Weights of a small transformer language model: 3.44M parameters.
Each number is 500 + 50 x the weight over its row's rms, rounded and kept within 0 to 999. Layers, rows and columns count from 0. Numbers have three digits each. The size before them is the row's rms in percent of the matrix's.

# layer 3 attention query, 160x160, rms 0.0772, rows 0-31, columns 0-159
110:544418581481477555508576436533552555406478533465472527506590556489551383560470532537519531584472503552527457492537516459549507483563450474405529521566552498468433425403531553582507489498460493422576469552374521460590474542531347488433425535620500486482467515433473520473500508490440474522388511530517436535473498553456530563459468505447470543519461489491540494439561460491467518495563529457497526546465474519511454508519579561511534522477478506454333465479448550485501456488612473
101:490488480536512526574462523493545415441445482426442525414472498419464508415455567446542492506411505612478479515532492529539470511546457496399556550416556549444512516465519490537429384609426425465483453478510474552538552524517539627405527462531437508545485527593482442600428514571520447567517550522550590511579472551508448540494576545531480412462546453531464477510546482434519563506521495478409538496536485460532355475462515573506507503491439555507576525503523486543411495507512532
078:515480498551561453497475484451506540574473541473502498488458487481474509478449517510522542518473499485504520523361444539500477454501496503393561527467422526513569562547441555437537470646554482566452471423514464582498578382523584508515584534316507450451465484541435570507457460486573477600512429567577523516550509469515455481546450477509575528510469410487467579488569498426493527464470545533462501528525531486532463459497467507505414457477388549493632495507513467523411449517472586
122:512497505480565558515516451462525598377575574509503565505391509456449394475443433470530515591492520593514494555493501517551496480497451427458503482437585526442485558547444576522503539518420514514504469544448437486484557510558529583431504420515515532582483530488479479464363535502410488486648489525531509510502444542500607454527481481525433452380583396550560514475444467525443531558512564499431465454464483502484461436540498576433569553485523482444521489461458502515487450475572544
120:491532506430453574449496431431544548462586539572519522569441539473524431622452435548529480497517496503542548501563522457519493513523483479475433481435520517477460567495450436479520564484390551504503473611420503419497367502473472529575553505466492528534504599579547432448502563577421504502608455490492510481476490441452656475545477452429432465489564488494560493459400534605482465502500517532506364459489469594438527495501581505532496448490515510478519430477448524524523505537544470
093:451368446529550580521488524504512540429468521488545450425437483492525506442477506459476558517508550538551416502480515456503593557462408463447464514572562534547521431410467490429470436443518383462515425481536437536626530465485424532384479483512473493445491409546463513464396437474457468572497553550486426518449464458492496545462525539515583570437401478502528507506497480533440568547542565531488528529493479517465471435621558557510428556529461471535415464492532525462443487409522431
105:460500463473501532533510513529509527522492509416507495436439546544515518512491548493497596440506538514468391533532410400430596521453484520547465451563478506535467417533510500548465559421523432556422515526584459551470539506567514521479562430530553578507513421444593493459479431519442470379454597515412432574507526408518493431575548440515474674500517600477614459554545545524515525572579492508471524480455540447523483567509491462513453501528526479558477526563529478434541506457554494
135:410480521481417492480455525515387444649425433476488477534499505460446586493566519517507506491620465441422612521521447470458555593478473456590517510610443379523451522528465449480565490536498535564490543474489522439445376467462449470604491633478486560457561468532537559508579450546519483425499480457498564526478524439514504544510532492549563489580543530429490479506520478495472503437483456474550455473497414504465517540388552413480460491497486492473525423525525519516505561472457481
150:440412479515424520525452526524406437576381451477426473505491488444446602486479563474512526521650472449390553509481398478474566545464468430559540504646463402562447489553509446465550515551496536535484546473516545463478419463499436461532457611548474586437547450491495558563547393529546491448441520474463570535484521486487525565453537541547551531556485537423492510502565495474493514504529464482533510513512408493486451570430535435463438517525499548440535448496521523534461572430488490
111:444519518430542513610442548512523482495437488469508399448474564484491510511516556581456450475418484554541467549551493477547456567587449545474609512407493553494505390381578462562475535554451445435501394501479496386528479527482457490398564426581469483505461538507491458498484496552551435459451570471501530478485487398481437565479598540503415575488504502514479496450454487486572517466589472517505551528539427525490437589453523519645509479464497519543466475541439450460437524478545504
128:521479511511479545484493435477493599409575539505513604488439506480485403470505431412560520529510541560512497489574526451560552553468441408608419505562538472432442599555416516450574535454509445529535528452461395530500517468554495557498490542443527517543529471497473497490473537503425553489595480480512484533478487568545636402620419453458448488462526524494542488519478476562402542651510519441482513491427521490469451477532541478492512585505471441454498443461459563516502527438529580
112:485561519517456455473565570457447513524519445558570511521456520454517473530574439552485565467470474505560561568549549478461537503529531468504438498455486499457574496358461496410552425570547421498438458496456442460554431432415593511604528547421516485492516412620525529435551548440473558552476448531560439455447470456479446527455494470450547382505465452487481460500487485483443494414424537491439432444505478537401514507470520512526488462460419458529515425446430476483445574584430438
141:566409402456569487570456475399470588529510463535494385541397501496542536551472495533464529503527451451472473504460402461484529388416532545495466416542497586551492489504517473464452587481542555443520456572577496454500485521575506452434565437447489538473543554504468509505451473476566470537541525580512466475515500392442521489504460522491427592449455451470463481498465538515520513537561586638462535499561516566502514583600459495525388490553512507517613485519511514522464589561540529
111:604517557504540409517506660506457528540534476468516451487572505538610453538566557502517545445547511439488525501467527530548489520578562592548449464555427497491609492393589504402499473465567428482473538500491499551548528511512540437475493499478534515491500427413356471511507481474600523525404523512455383459469624484481425473451490474424576508553469487528433490404592489464608476454489534491542466447531496508463521511446463501541498504584451506502519524506513479476531504573520473
099:527390469399546555620431394472548502501430529514422459541475542484466524519422498506462426560472508503505482519452463469489402424504495480432503493465569535489467503560543506511435550488422590413518482582505580371536470554571473526373490487553480555521514597480453475529425503569467446567542556521513515480555505466465652488486477549537373531511518472513506506438446543535568500543543520593506488484579470554520462524532531555590460502518532566467570497501479540566497489526543509
122:430460518548517483461488519587431460533462445534514462475490452500528551443546556513449581419491465409515425506484463463539558473465564525476461533509515519592536409447547485492435455523605436473461473442582515639521543473365546526506574475453530517506506420606528530424501438397566543548457570581436435507452477455464389576476500550537609559472446496493490504531513500465483514455507528585507483540590504507502546447529499508440431516508471518537475486480548413449407539498420461
143:567579510485562478487564469444614542399607556511564528474513501554579412515498456520511463487341535576599436502518613524533430435557534549451485489363537606461539494457521544525433506460476481463517471521496474545520584555532577529484535371469532416548422535513504428463443587505446518560533476525506451457534484525495472451533475472457451461440501475565513495504460506521528486488456547523468493489505609510512532445594475549531557499483506479569458589498502472470540436577509507
102:518457542438436631449461412526541562384578559509439589489495518429495408533455475444548478550520545556503513513564525446559480550548462456502423537521598472449402548534499479466507548491412537522492498511408544473521448491503414543482460497569470539541511533543496445459450533577415517510547533509459505505456481544477668448562468462439420481468568495551537502414488482568494479633531494466542461500455434561501456496473555502465504551539544501420492433441515550560558472484584496
114:439472427459478521565479392510514418550404458516536472569517417479401559519369521479476427509470486476487495483465481492483447458466483506427568518447568539549482481649468478597417523531447633475517493522522493399465418516477471519492526584516443439504507604555641456579509523566419445468589522483519586510571482472535517499570596524568422472552525577487548516547464545540472461515494423507525465504554518466529499498518541464532489483472515511506534467582546525549530507447494465
119:509573467528599440429486518498501429560500509589454474566547460550517588448520454522460451472546460427570532420496538537448519501470525493492516494430508513578626538489483536494531460462591507429502490523555518460446445527388589468594496503406460481519516569555447515460534504438539551541518478545467527522514486564456472554423472587567584415455482411525481522557485535464470508387414522540560419496528512498467580402546485542433490437443505536526505582487522483450472456530355478
121:580460553495452537486531435491493577452534490485507571535508528434510370558494464445522527562539514628483603457589495498554508509551458488519463526586547460428403561432440572539573567522424530535546488512422474462528466537555421511545375595546504485540545548430480527528514565535436476497501430504538503500489505555499572477521427352429474448512546511460547474529496455527477525545518510365512599503443467545492475513475553499457549531485456453446510435518526563545547533527596524
100:515449499603435511526452434554546479446456548478461547487509460490478520437431511424468480561469536529509499481485515539532480515537491479349530598450506489410540545619393594495481360547465469512475529442505482528538535482479515583475518612483508472551516523518515489553514520546491478631452477552482530546581497664516521409523452479535467452571467555515509469577590484465497527507465504454474515429454465501515386400544576536486562503493430525534492536491557538531489493459449587
143:648524536543594468523537501533591509432528565460500487480592484520524413517486511488479452549446506517563437476501552582569435395556559572428516528436553567432536512488528599530439459510527495400518472479459484540535621543505565473399458475567485391531467526413446455513460547440513494574430488539500421486507517596508456495456458507492477458531417470561462531494554495463570491529485546462541609525519534436562509458528432603483584535512499532501438589486488488487533468521514545
122:387491492480470489528462565514418438670400384477514429494479487496469591490598503569444516445532446387479548538498458448422528608443475507560532492514429432511498470493492402507533486541555487509463492487512487438485416439436474484574533575455486514438531428567544551474593456480549482450484498467484524482472508359518449569481551524557563553577470516434475487497468499505490489429492451518519481501538422483485539572440544440551427466467474476538478417536498497468438558490430445
110:526478573527486485492472475546623462397504565474523397509564422461482476603444518499544458507560499391442524484411507532540403420557538580400479502526447561475515473533526486469406476536404547454489497479478484512539532476580505449366500538560497473459544525472522417597525484510512501522440489507460462501487553474546510518416536521519492450593434590474440475446567555504648456479488459504567539484543498460528555481472449486468504474579537595522480528466517484562627508499532447
102:569423496547555552598515450443493527453459507455494490503487523443468450433432475446507452572470450591504523517472505543512446472544479409433553518451547520399452546526457524521523490605478548419554472464474503422632522479541496536424480494505426431491457603499428558557419535500467451625581447520618535496538465528510483554510451554511458445431474438507468505430485482467482509561483556474433529532511469484550354500491526604523515542484431508510533446534438539532394492510552572
106:536514528478562497464454552511518605526535514524496498430475561474544474591530477610516556407526488521541491492594449451579534621481437537557451500498466477506503492390419489532524496527482361553405374520448422456444411455453521464475576490461457433500553485518496432475497513494507540470470512510518435453425475444437454537482511497392422522559455514511456494397485481565507487482573478464544541500494486518497549590414567532562462512438484483419390428489465509394503507479515441
105:417442500445528447606468523462530518521446489488439396495449532530450517563499532489536432551529499447386497562381423504501444437505496530453561446500483503499468453541554461532429604496438591452474458551542617460481542512611508463398497438587511592491515504399450491542452459550541429452516540472512564477521530405525526537409582597519447578502489492509490490415460522508627492482566495597462480518549475508522479546491437502538497501514580508490556511508461459553507490514576525
119:604500501568547514489557498517546532367541578468462538437534494473572429472448525431504500539423531590550431488472541532556475396543543499438501521486563548445514505481557543465458455515522440437497488479480539617550666514519589532408460426548479468535419495460429496497408508474517536619454510547506441514528489596493478470469428552508524472459467467549488516473583467431517509542456568469484551516502554457546438433529442602446545559542483533489494602416519464502476465528509534
120:560436505542549504547472467467503527446475566466433449531550577537499474531446553546470463581508480475488496507397489542511463402545523471406573520470445507444465445467521562510541488545483555385541487483449566435579557501525459454436491502506465478416444579416342581480425477487571474611439471540579464498527518541496509591402440605555454538488436436511433510414544462415561500471496536552532547547500458504529419476492496577470495503483485555468486483453421497496455499562565549
107:526490484545547422518456498559524427503485470475402450467524478480466528472489520409496433516593520458399470522525422558486484485473496575495580499480483485484580583664491513569458487487548566488502516506577473458422589474580566523458467430507473535544610522424558461572500494508493453472533515509408610538601506589561483382528519494553501457515516480532502476547540509481555516500502469426461444438499502392516492467471453508496538536536579508469616564542576549571510472396494557
125:495538477424592459560483600427470516577496418534557420533454507518492529559524499622497495479420488452541536499429528536470423530444463560556573457414481515481560512458466414436572547538543474505484460591444489406486433499500486428515518430447488463462493495485453478529524486507563487467559492461549479400453491386476462537447509535452468536510490448502431533451433535576492454411507480556454441524544489497452536612465487478639450413453454497486519451484403522401416464525477438
# layer 3 attention key, 160x160, rms 0.0747, rows 0-31, columns 0-159
115:463481390524441530392488456552524517505485486497472452518481503484475461539580554495581402428504507504456414491499457495554518543526404465549544476511407486447533331424516517607565487518449525452560462559535485521565533487465485513457577470465574459510396430537467526383504469462487573475531544413555506482530471522498513596478519547509528507489525542477595411489478469455439516546599493596486487510512454562392460543497551517508494598459516528494434549524537575476497494509595408
101:488356527455514445657465508451570479451614507413551562493486481468478509475429555520469484569518438494469474506477513527531474501540498545495523599513449486468436493550548489496502473546395523370454468568494537574537651530534610476482460497570567512534566508479495569494505528612506565484445487512518454537475463489478485513537527421539603554591553554541517615532553538506532603533462505481496496563504490468521403499490493537478502422505558517493509535488497480528409495425503575
087:481475543492617437590538483405502480409536556498598561504490502449489523472464534576558534544496519540377474524522521542442465443507488495352478463561568513584475569465513500428553549510478509535584470465545507474458432414544476473464458531551499537465545481526496488509557509535427519495445434473450560544513532424496501494455485502437527546505443418519415522492480430517440567339399504452531449485471552487479439460522446521539456434618511507501549432509481392544406539466461504
133:504398508472571459518455522460525597502522396560465505586509560502510496566470537559500371542490540470575490508481485491563504573563538518497538564446419436456443453548457550503526484478447570528504434602475492590557558456505487416483521483471550551519487491464438558380416516437532574509503489532473486506455402519439522574486469499473547522504489472579518586469453443495553499525549556616542524490470458575446506405525524559521498496638622531477478437464407488479475519482505572
118:511481521512483571417533547410439649575527449552484478558490530629516431590520483532518446443498599473549580420460501385595507493484500415515482496479466496429398466526450516569494540469453553590536490533468496533480523453524457461524478461489498577555424499443419459433414516396559516497488492592482498439450415544466549525527525424475524466508541474471528442467436447508459431481576554603522501504474530611461549405544544498507464459482497518503459523439467527487540469537527478
100:522444373456525500560477565558484511544439397451506549524605481457516500505486489506481568583473404432552513477474561476508499581506489500571669575545511454529477440518459515511536440470566500513522468592536518515513573503510419488393520540481527486460539497489501614455508525555417519501510465427450479481457457500467552559512478562487609529470522533561526635491583462553534560504553465558530556514528462491458511604517461584500574520563566538479590482507468489451422557526554443
108:498466427399430460586400473573546473491428483473489547540607461425507483499494550444608508519460452477449423555533447424498528586516499536495469514456456496534567440474475491559491456524584447587471502546496523507619490500482535577448593540393582512525499448547496507553479454579444469494494525486604496540495496497451467504602544592472482513476543499517553508489551409534541437512595486525398494428515416450409397525490538513483462548493569498466572480570485515470561545507514437
141:525586519470396551436463524449494543538550551455534488476529558477495553481525418493499557568492481553495658416391514467498484483513539473494453509473515542591448656435458452399502526491531465583494585366503561465444476525532476480533501479462514522443505592425577490561487504520479432493488469525546513504498534427538488379572566473510488520498483564414442545510564527568486474418481439471494498524461614450514535554548524411514455457534430465509458569499502497527537461581494541
151:529535477462406516486402546491504467489505551400515505465582519438505615455509484455516580605518463574476556424390523505512480487523546490530502487496487550598455596422458438416508507502526443539517598389558570469473493546555502435502509459472513521456525574465567518573470472576464446480491505530521525544505542417515463420572583501506516520469481587438442551542594537587492504437461409519486490541436580427483506597581477413507489485558458486540487593526515471551556478541514527
114:470400486456438505543472567372561498471575519412449499538542542465588485471469556485513520485483463513472519543483577468551535507573446566509554565454410533547503414531596483483506429530422525449505516567565523552599585536562570529466569391500549519483483501426461570449432510596561536511477443500586442533500433445502476519521580458565566498494560411501509571440580503474512563570527502415464518546446545517500419587432549524430503580415483489489483499463526483480490499532535503
124:547478493523532478526383456533503570493468407545491517578511528518445461546521494548565419491506486457552519517403420466526520600471491480484475561543471451442430522512421595591431485529582536591476427443408467565529503503460511473451495620403529501523458463511466568445442504348522504521547548491530523503439461473442507529519487504422490516506467525537533484468487381485498501497617553622512525470521406571454517410506536508526433511556553479446507442531455554429471574491551506
116:518512530466497536497631536460434621564493486580590482535470491614462450533549414605462525489414516420523658480572547465474521475481520489479504561516564466503519563503477571451562523460529521527550521467438517457412475438489450578514464587618448463413562547422448489490565580463469458550491453451486459399448470533542547497521461513455573464521507468469526509446483528469451559451520520424544508512532479530513603475535493491536473435493528445452539469434536500477387451534459504
136:445410476524576471524512548496429474483337468519519495513553457461572543532441514493548567470552577478498510555485527573505509459498513483538600477561553506584535430504506587459567481481570487542518499554531503573508424412577513441504452459461460592571484481481517525476384475559446576439445541537509470489442515462421405579524513508419558449382552366502453443499489394549520554475474487558452472468468516468473441501534473521481540484441490537477568479505470392532509429515472440
155:517563486547478542509524450578513440518455524520514534430455394453448475467544517447487462374499540484412444545565472506507534468438385480430420459577524560512585472462515521576495483483618447476483477461493461436445474464406473570466467585539472428496458428541514455518601451525484475443527526447566500493491556500525501516483467562534431505460495458473490330489492504414451498494542469423486478504556488487521467519449507483505484570344460492468471500561591515498502471446487349
095:452376503518558502483499540474560486471476446513475531542542480454556539503446573480447427465569575489461458463493546523548462482534493505534517447490471542433454412518528439574469477503422536437533460603548524566574519501620569373499488380464500586579431437564475486415374433516537629465523535630491541543533458480443454547527519449490488463435517442480486487547467478511518506518460504552436514510452539518391455477548548557429536539489461526565451549540495486503574455459537490
123:509535437489519496580531535597425495563461510492489506422508464461546523512492434519461652588463437477515595491528524519530500502469562523517606519561563421554578540499483480420540479477519459522509533587509505467482504556502416554452491527582435501429597567489513513557624543579465491516430437450395472461468540549500537493461491518480583468479539489518451603485599547553548541443472474411543498577549504472565553627460452515536547462508550513486589462468509451534418484553473493
141:489453537533598477537594453518500516521488446582490511543452457574494395525455545528507432396483541436515384550643475502507526504490438500507476508512506475388532391565543552606485488510464523443483416592441440510543507451445511576505494548553491480568487428552429479449542517450544552526505513478487482474493452585489543584449407514510489493540538433552566445472424471437495485559530582474511525441569406568515470407428514579482522514422538514466521414462516512456460518437488483
103:528455487521483538455383511558490579518488413494448503538496546548484457575515561496524417455487529501546452447427440418662513567523493412562505523482479454430406416515391508610426495485437528541456480536486493545524589534513500432460527475432561555556429479516462493435422456416561538477558541577467524517467438517454513558517564446486490506518555549530533496478490447520470473515620514634494526540511448586473525439533574507474493591555549519482436501505466564470525535508569496
128:532476501449506501456497540391553447491560460426440509544539572524556529514415507528526543615510492536580520428461558505479471493540613545513524519418441504528427577529523426446475480514405530494540527516604541558550512512567554447530482378457511551527545559435548527542411523515501525550463493583473512535586448495499471484513517439505570482511490538523497656545529513536555434586446515515498546541468572458474513510591498476444529447612485515543443569479454492550563459503518645
131:467559528476544521500598543499493472540486544555513461494407507517540522513470412577364580536508449465564652444525554532442470445478545537470570471504556491455505559513566450371497519496484487464484512484487485454437487519516408530561428477570362491487549561492503468547605582516483529524492463515383483480503502516535545473440428451530538445546462511462495536535514607490510490486401508432550495516486575518548588514470449510553594363511474512549550545433488492510479471545418479
128:484480497542492500388472404504528575475484493548489538529407500507412462521569518537606407430509548522442414519422401472542534518514467427508419501508456465493482456484497558607537508534505559512521445455487521558522501474440527498512509539434578518583424459509496519402402477351508551486528604489580535474516455450499472539530503463444481543509506526514574443496409419398446498529584521634521450496519440558412511450491542468507424519478511479426470456528498579467503437500543495
097:536480557432568468530473500517550459415557478489540574511430492509460479472509531580533518556571446526543399467423511587468464536488522495443474462557563442479473552457546482509462470541437465359532497479541448477430515548500486477493453577480529480517559447548529532474573515478441546578472515489470587509503556488529503458494455385502537535563441603512488559577434495480446533466426552493475501472500440535452441418602516548591514516561519427468409528552475638533466585384477597
156:443493469552587480510543443570524385459471474538504533459394425497495482486481542515504418384515528508436348577584481572474483490477437522468474474521517491431538395525555516606503501524500505401526436565516451515507482508460476528472488528574466418525454395601466484478537469479520573477525554451469522483548525541528514599381428528515470494516495466525538389508437494380479517572464530450508475505554434512491492450440497542507545559426524518482479457512564531499468514363494432
132:523533490480422537485564541413456511526543562451519470488538554507540531488512398499484590559479452513487676475464542506466463477502575507482539502472544534600509590452498463375491475468525490579544584420510553460450467538553487506522519472485453500384558584415578530573502533560492402506454404480512492490516527466534479376525567485504542491491499514445439572457610544550488533439487455413495523509462621438552543556532489442494470439507415465515480552471493451530499457579477522
128:521523452541536539451461453554531422497481532462522509425494403573496487446509558455513469391465600511517311520507522546494490481463446482462411476509514568439513427490449488611463512474529459457504532510591419476426474508489463485471457512539504421492429391531484456510533405519524459437532542513533553534559553542546527515435494533558442521464488489514503353522416505494515436538463491462479511481529521465475478494619523506504526609439472537478409536536591502510551443364544448
100:446383471541556417570510515359550505398562448500555490577484553530529516531509519568536392525552505505456499470461526592539492493588537455480578527492462469480446473534556540526542462525417605446609412554505480582542512488579572417500497437499498551481506513468452590403383493507508625507478497465477528527522416429480487622460498451469582515526497485550491568504482497455479605519435523524517494522494527523460433466517486496497494458554529498497445511450485450536432530455527582
109:535512444540440540490417553408510547514491481527508429534521547474454444550509419478499543464412486533539636547467563440501514505514405586438566579494445476595478372540458569476506498474595518581540483485496518543467591526534460569433486487525522466451464473352434586527526534492490503480489486481514441484467473473522489511487613517509542541498567504499532472426587502528462543536540537492526450539461510558552546503428495513579515555468626483471611478509506573431441541509495378
108:438451495509475468483508505492561507483515523404481480484588472408554554456504588415558431442528571525429384531527515521518509466536473534542491488481468565480527429471426441576502492466487513442469497558544522572510510470558583364502594399456550498518426444523494482456407420593546501409510522580571488533543488508483435548507543539566417536441508428508480455512476477564559442501465464527419518495440534453492398516557540509427538621473461527557451502500527392511597465494523516
124:454442459566600456582497451602514450473476480564543570469459404496476504501474589515480420461526499487434358550592481565512498517483452490504489496537533473402554391522529523592492483506457502397504439585474457500522511472457513493436477535570520460522503423632407482464569477511485596469550529454411509487503507555494532606392457535504493488534517508535541441531438509428494563527476510480523486523574416521479462451439484579513545527508572526508527430514542508498426557382509455
124:398486438568519447456520491473525425416475522493521482456451490493551539475528550491565410393595553535406392500513525574497504460509404424491536414522530483479521396434548508555595506489443477415588459571513460490496440469565499423495532439506491462462404445594472546418500461545492621455517487435522563520549506497495534600411500525518498524460478449449460396546411495503406580462415472481493450519446525508469431468522512509493525560457505533537480527473541475534494497438550447
099:534458583423525465570430512555560379416520546454486487496459514456486567434404595554545487560527492605504483549472481609429477481520554652447480484498465588433506492475526498448421487510486492415408531464529493572464555486519526489528517435473564498528551491510515439601483460504498456498521579541473510512564537498528396460459488443574432520582470496583506551520461514486579443564422535530453514413500503482510455422478484529522510435494509459475422550583536537532589529427434525
129:527459531589486499505571592321450518453574488471553398571520545497497498526454405484395503489449546457504641545539603472455475413510478541418540469464482581583529486533556501407526454468533605502566505491504493502488534440551556467516480418542435493442525571394518547441443532510533456532468429527552439503504492442540466440508526509531496461449467403462470452399524527492447495478465494440500475529422577520559512504471441490469502462477476490532512530421460413507451514542478443
# layer 3 attention value, 160x160, rms 0.106, rows 0-11, columns 0-159
099:587588519576570460495458523520572527501525600444434451407510477544488513497535426373495500522565510370563433492427493482539520557553483421563505462598516560547515553477527537381478476478549524467523530496496498557510497504447457483463474483429487553598502429639446476521419484470415465426489499384509535546481504373551564422472421587419442497531475473519485529462466494438566518492533510540531545427490488475481492527526393499572475509529489555498555472479510534476484454459471502
083:492544547564508506554469549449432509462522505597534511490512478529473518514508618480586446507454570473498532500528473494500576537551552459551357457577520502502448503466532463497452511479507468508505464500434506479540539529527608412569490614380521539501454492538407512542456460503543620546587516441507510544514511474470544531591496489489584524530468522466440556445450527457489470336470479581580344457425494467552492428499580500524441452540537520442555490464475447488495473422483501
094:521567494543535509534425551462533534499535532452469454573529481512480472476558509438522444509501478507534492547505600436500595537561537425542458475499487608517525543380498601534460433356578506481562463532501461469392456461470580537453535504453523480477515533526442522489482486569420464393459480513554542682465500446521574493609533459433480520466552520512523523480494567548433572388483553493527516498515540497515528487459570526502563506493425648569523558512504470536534464517490485
093:494457507491518400597532544507337568552553498519465488568498545503506512512494503445460521423531407423482510506517544528532470537588530545588534440508566458556493435525598490566455508401471589487496553562595565481520595510582484584487490541595437473522524516507519525473487517523563378563495492469367490437517494532476501444520460573484459526373488474491530521476462471492531533547579503529470495525525599530469477543533357497566488451518508486502536507491464511500416608507507527
070:468475491477487495528455546510498484546610511544587426486462501538525522485555580521518443492466482542526536497545495519503598444519531443488381455389433486492443457472516492631548505433471469523584459549542539427555544543507582505510554515464497545475451543603476565433555472493503501534562437554552459563512521484502571495464489433500606597427517510517444417388452551518487567406433503518602383488442492523535519453434612501481473536519558522531499536488515415564588481513458469
068:531526492538564509503499525456382492576470488513488585448496488440483510573484455590438427500583522463536563423501417554517416553527457576492508463494450429459549456540552511493504555606498491463560551541497441525517578429468464374522449576479422505543531491327447502493517495459537515557533548532534496454460497541456410569493499547487514464397462491485429567536466476425463465474558514597539516576488516510471459514500343472598470455475501446506468542513398461496475541534511483
076:468471494486471487532517433544631477482529521581561462525457483490478484452563627486523487515466509551469410470492564524449606406510539397504443470434476544405486492514556509580571513472509457509505396462496504486516507562558609490534502515481593490449538530564585500450557491484383562483549485466553492552558511412506539542509436478403558524472417492491445544512438604511508525530418481479570424504513504505507575507514656532439466555508536531489507484485465464495611494409475471
103:551434453467492436532564535458414508507488484442577394445452483561500479483526456466472578532490456582473558533526553522429448494432515571482543460478493525570488463429367595546575467497493522508501554576561443581485442540490468510471536469466555481507608514486594566489490518483524511485514419528449385529491492486449474507453509452503489478468572507537490482517445442558559478611499534537373490387570530462508318489526526550455515488512436457580485567573516496559487511555503482
097:467424558479467513459542497520468549514398508434472499414505504477455487523466505547480514570463574369452498540407526531414525398473516613483608531580624501504531492518477517452537481456484476507488438530510543502620526481559468526436534351618412517528498431482563422501518509473511571476452481606409506458407501523460501493476447460488475475453486431523423590424523535504551509543528483515471505583553532468554531530559450480525448417469543552499527504457445481552446510438524509
096:490463478518461485569471548500502532606531447539512463564496432487516516490565580444483496493472512520480559599583629482489598469552566525526405483518475496527509449401499488574508478343521433497561534560520506468439468420482570492521485550504597547478553520479495573470523485547509449518479475638567473563470503506413518517662542507482493560344572490493480420540523539579394546427474529531465431498506506531498437488498563486494524486513488531525501564525540494557551506540493536
073:495487494459551490434505513500514456505456487515537555432507552506461486558454433644476500515521536578527527382550422569521393511450445575427555538478454412454552483566462520458562571646495543483465472495499442597520523480488454417525495485538457452485527485337472482502505512443564561483519544506557429384540496582540409566385523501512555465500454488519459505541428431467583418543505478439512512503492441471475538506519421505530534545453500400484445454514444476470520468518497480
068:520475508523439528519550458494609428523531344579515519526483451475540510521541574449441498474477504452487475620540598536506545534517529417476419441566494488424471543475502387471541441396506515478532495546435574442527470477483542411538433593541587550475529510526592514450515497545492517595536499485489504456523498455450549482585472559398544549401458526452440401563480562521355449487475458551472429497436490486455447521434565462479473480540505443485472538521509505530546483465512527
# layer 3 attention output (transposed), 160x160, rms 0.1, rows 0-11, columns 0-159
093:507423479514462577454512495487437511449563494480576519552485561463472426529434581571553533498464507566444602463410405502437434455491552504471402514433485509410483442556557495443535496548431574509552457496548516445489456503500584501464575595555535524432462565462488496521581555459556520501509523576489474480510499609450393427580552476463560444497483474468415404416521473534446555445509448460456431542485508480462426491512599533436452522462470471503401582503447486491490525519575473
080:442493531478522526481572551501560523459470445441541542549452531473473414430507482512478623504562532529492534543495459506491471563480501537607526439530453498548493474421510426448475438529469504529614543496505499521466420495455489477399544502521523461476486443508541485452553586440482368532503486506453481492460619541491439497515537542434507514504440581512485481509493459472499655557608487424451598528572459545496566516519443580500575609451479500578383546539452491553490588569559510
099:572356466511482562474546511562419499517497458499511564499462482477445440449427461515472539481504479454364585457566379586518449516499524569449507500418476430487511476492487464491414535582452497524542520499551450547533484542469551485411531544499449464489494514454567518508538613480612521550528420529515533533515620502433485467475505624514570452571403519522479471478471416473527460583543527499494542577505385517504425508487438531502417522473478451498519412547424504549532447469499520
086:518520504530508598424478523490604532456550494424580494463446469499503514546386536455536485467511531506518507433467478498449480490551466479416527584569427516481527589466394505455554525534509472523411482386395352492528402462410523428541480477460529510440565505466414426474539505509405597426524471589525542460476485558535479470529502461524521497582584480482467484497597544516547556474417518499457507513516474490542555516512493523378458522548550481475448529451557402464560538548514476
069:542492497508471493471522470516466522516456427427467540534523482462449460452482499536448540482480528484457474496485456557573505567464498600574558502576482471557546487457465382482428464544619485529543530457474462490440390482437518523450528478553501462525465403541534430538450544491493493562554432468465531571485543496534464552480591593528464490491380584509488535643508439367535498594557463490461609499608443520463508484460376547532514515438465517479504476599444567448507464526502545
066:497550591478490475562569502514668507446521498473594442569512540552535563474574534440596553487479521562559454419472561457499487484511538422516486514609615516510488543497509474444532414440449485442412460398451557549502410563488485446509476432503592529490556519533471507427477498474441481497462542507510504419485575544444513466570474476444526499591608514506563487480572552550522573480506437441463512437502514449515569460538531553424552486589478522463437529544541437522446520490567471
074:523477527432516549453459542462354574485451470502416563510522501429500439441473464498517526483486518494467588544468389584535436519444479541552475475453486439610476466481490438504367460556535473475570578617522526500450479477465487525433575586556414506479425481572509543515496496468544448575485483498524494577482442509539516561471642529549483527526435533551470465498481441418477506531644509466514533470527456509460501517430434460597498521470473522570534500582517549563427476466478554
106:533534481584474475473466520561493477499477461479479568517564473501507524473550493578482404483445468404487444434543566468465536527518494490423532597490451475397630487607542438467497572502545513480495514422511572434535546455549563482492457456507523524557512591477519483566523472666459541448464502444536583504475604446529486450528479568595531496468469486548514500458482504553534492468433513470609510610377480507478562522472481465555432477489578524444593426560478535413470454485498465
095:524577497491493457492464510523515513487610528545566497564393526472534595608499503427440511465500543552519519476679496466528522593513484437453469434463346507522488577469525599482515521474589534519460518484460473430468446439518481493532476668444514514426472537543561568560495466558471534440420476524469429530558452524531561454524492433464472481528507495423574467564565500506448477426507509473504476516415535468478505482449520538477483533492534400495531512512593472466602496540548474
096:546475470536527549453514521543421487513470478430452555477536495523515423420464418547465494479509481417468491423570491571505487582498490550460596590501464460507488497486481536524479520560516488562495509441517391547543538542476493520365459470452418384552423464465521509612500616547546532481474474415497525538493563485523464519477545565578556422597398547524478578502455459516587507562546540502529584550498457507523521517487337555510472544459498504495561369578464502496498527492498481
074:455568550477457434634545508480589492469502515505473443545548507461514613505601544450526501547439514493592425487482608454530526496502508426556471459535600491543532499525496457497475473396509455464494479521494639493472490538531475462561508409497557579539541499598534489409478430519441467524497526400491565498482645479434570516536433446472456599488616511508560512489546564526450441435484440507522498485500564468498481479479571495506526419580463552481510574519517452464429500438522495
059:407557483484533492441447549525472532511512522438496481518560533517506436447513429564524511498580530534506523550431463507522424459491474571576532508520520474539387449490529523576542459598516447472488604510497432536425510543489492546443490431450511456558453500466385602652514521517486434522488490576479409557501442570490480522501572429624512388571431608455496552498465451519559590570523542472548511434487506504459582482536420470495605561446564518524483471521513513546489482533473495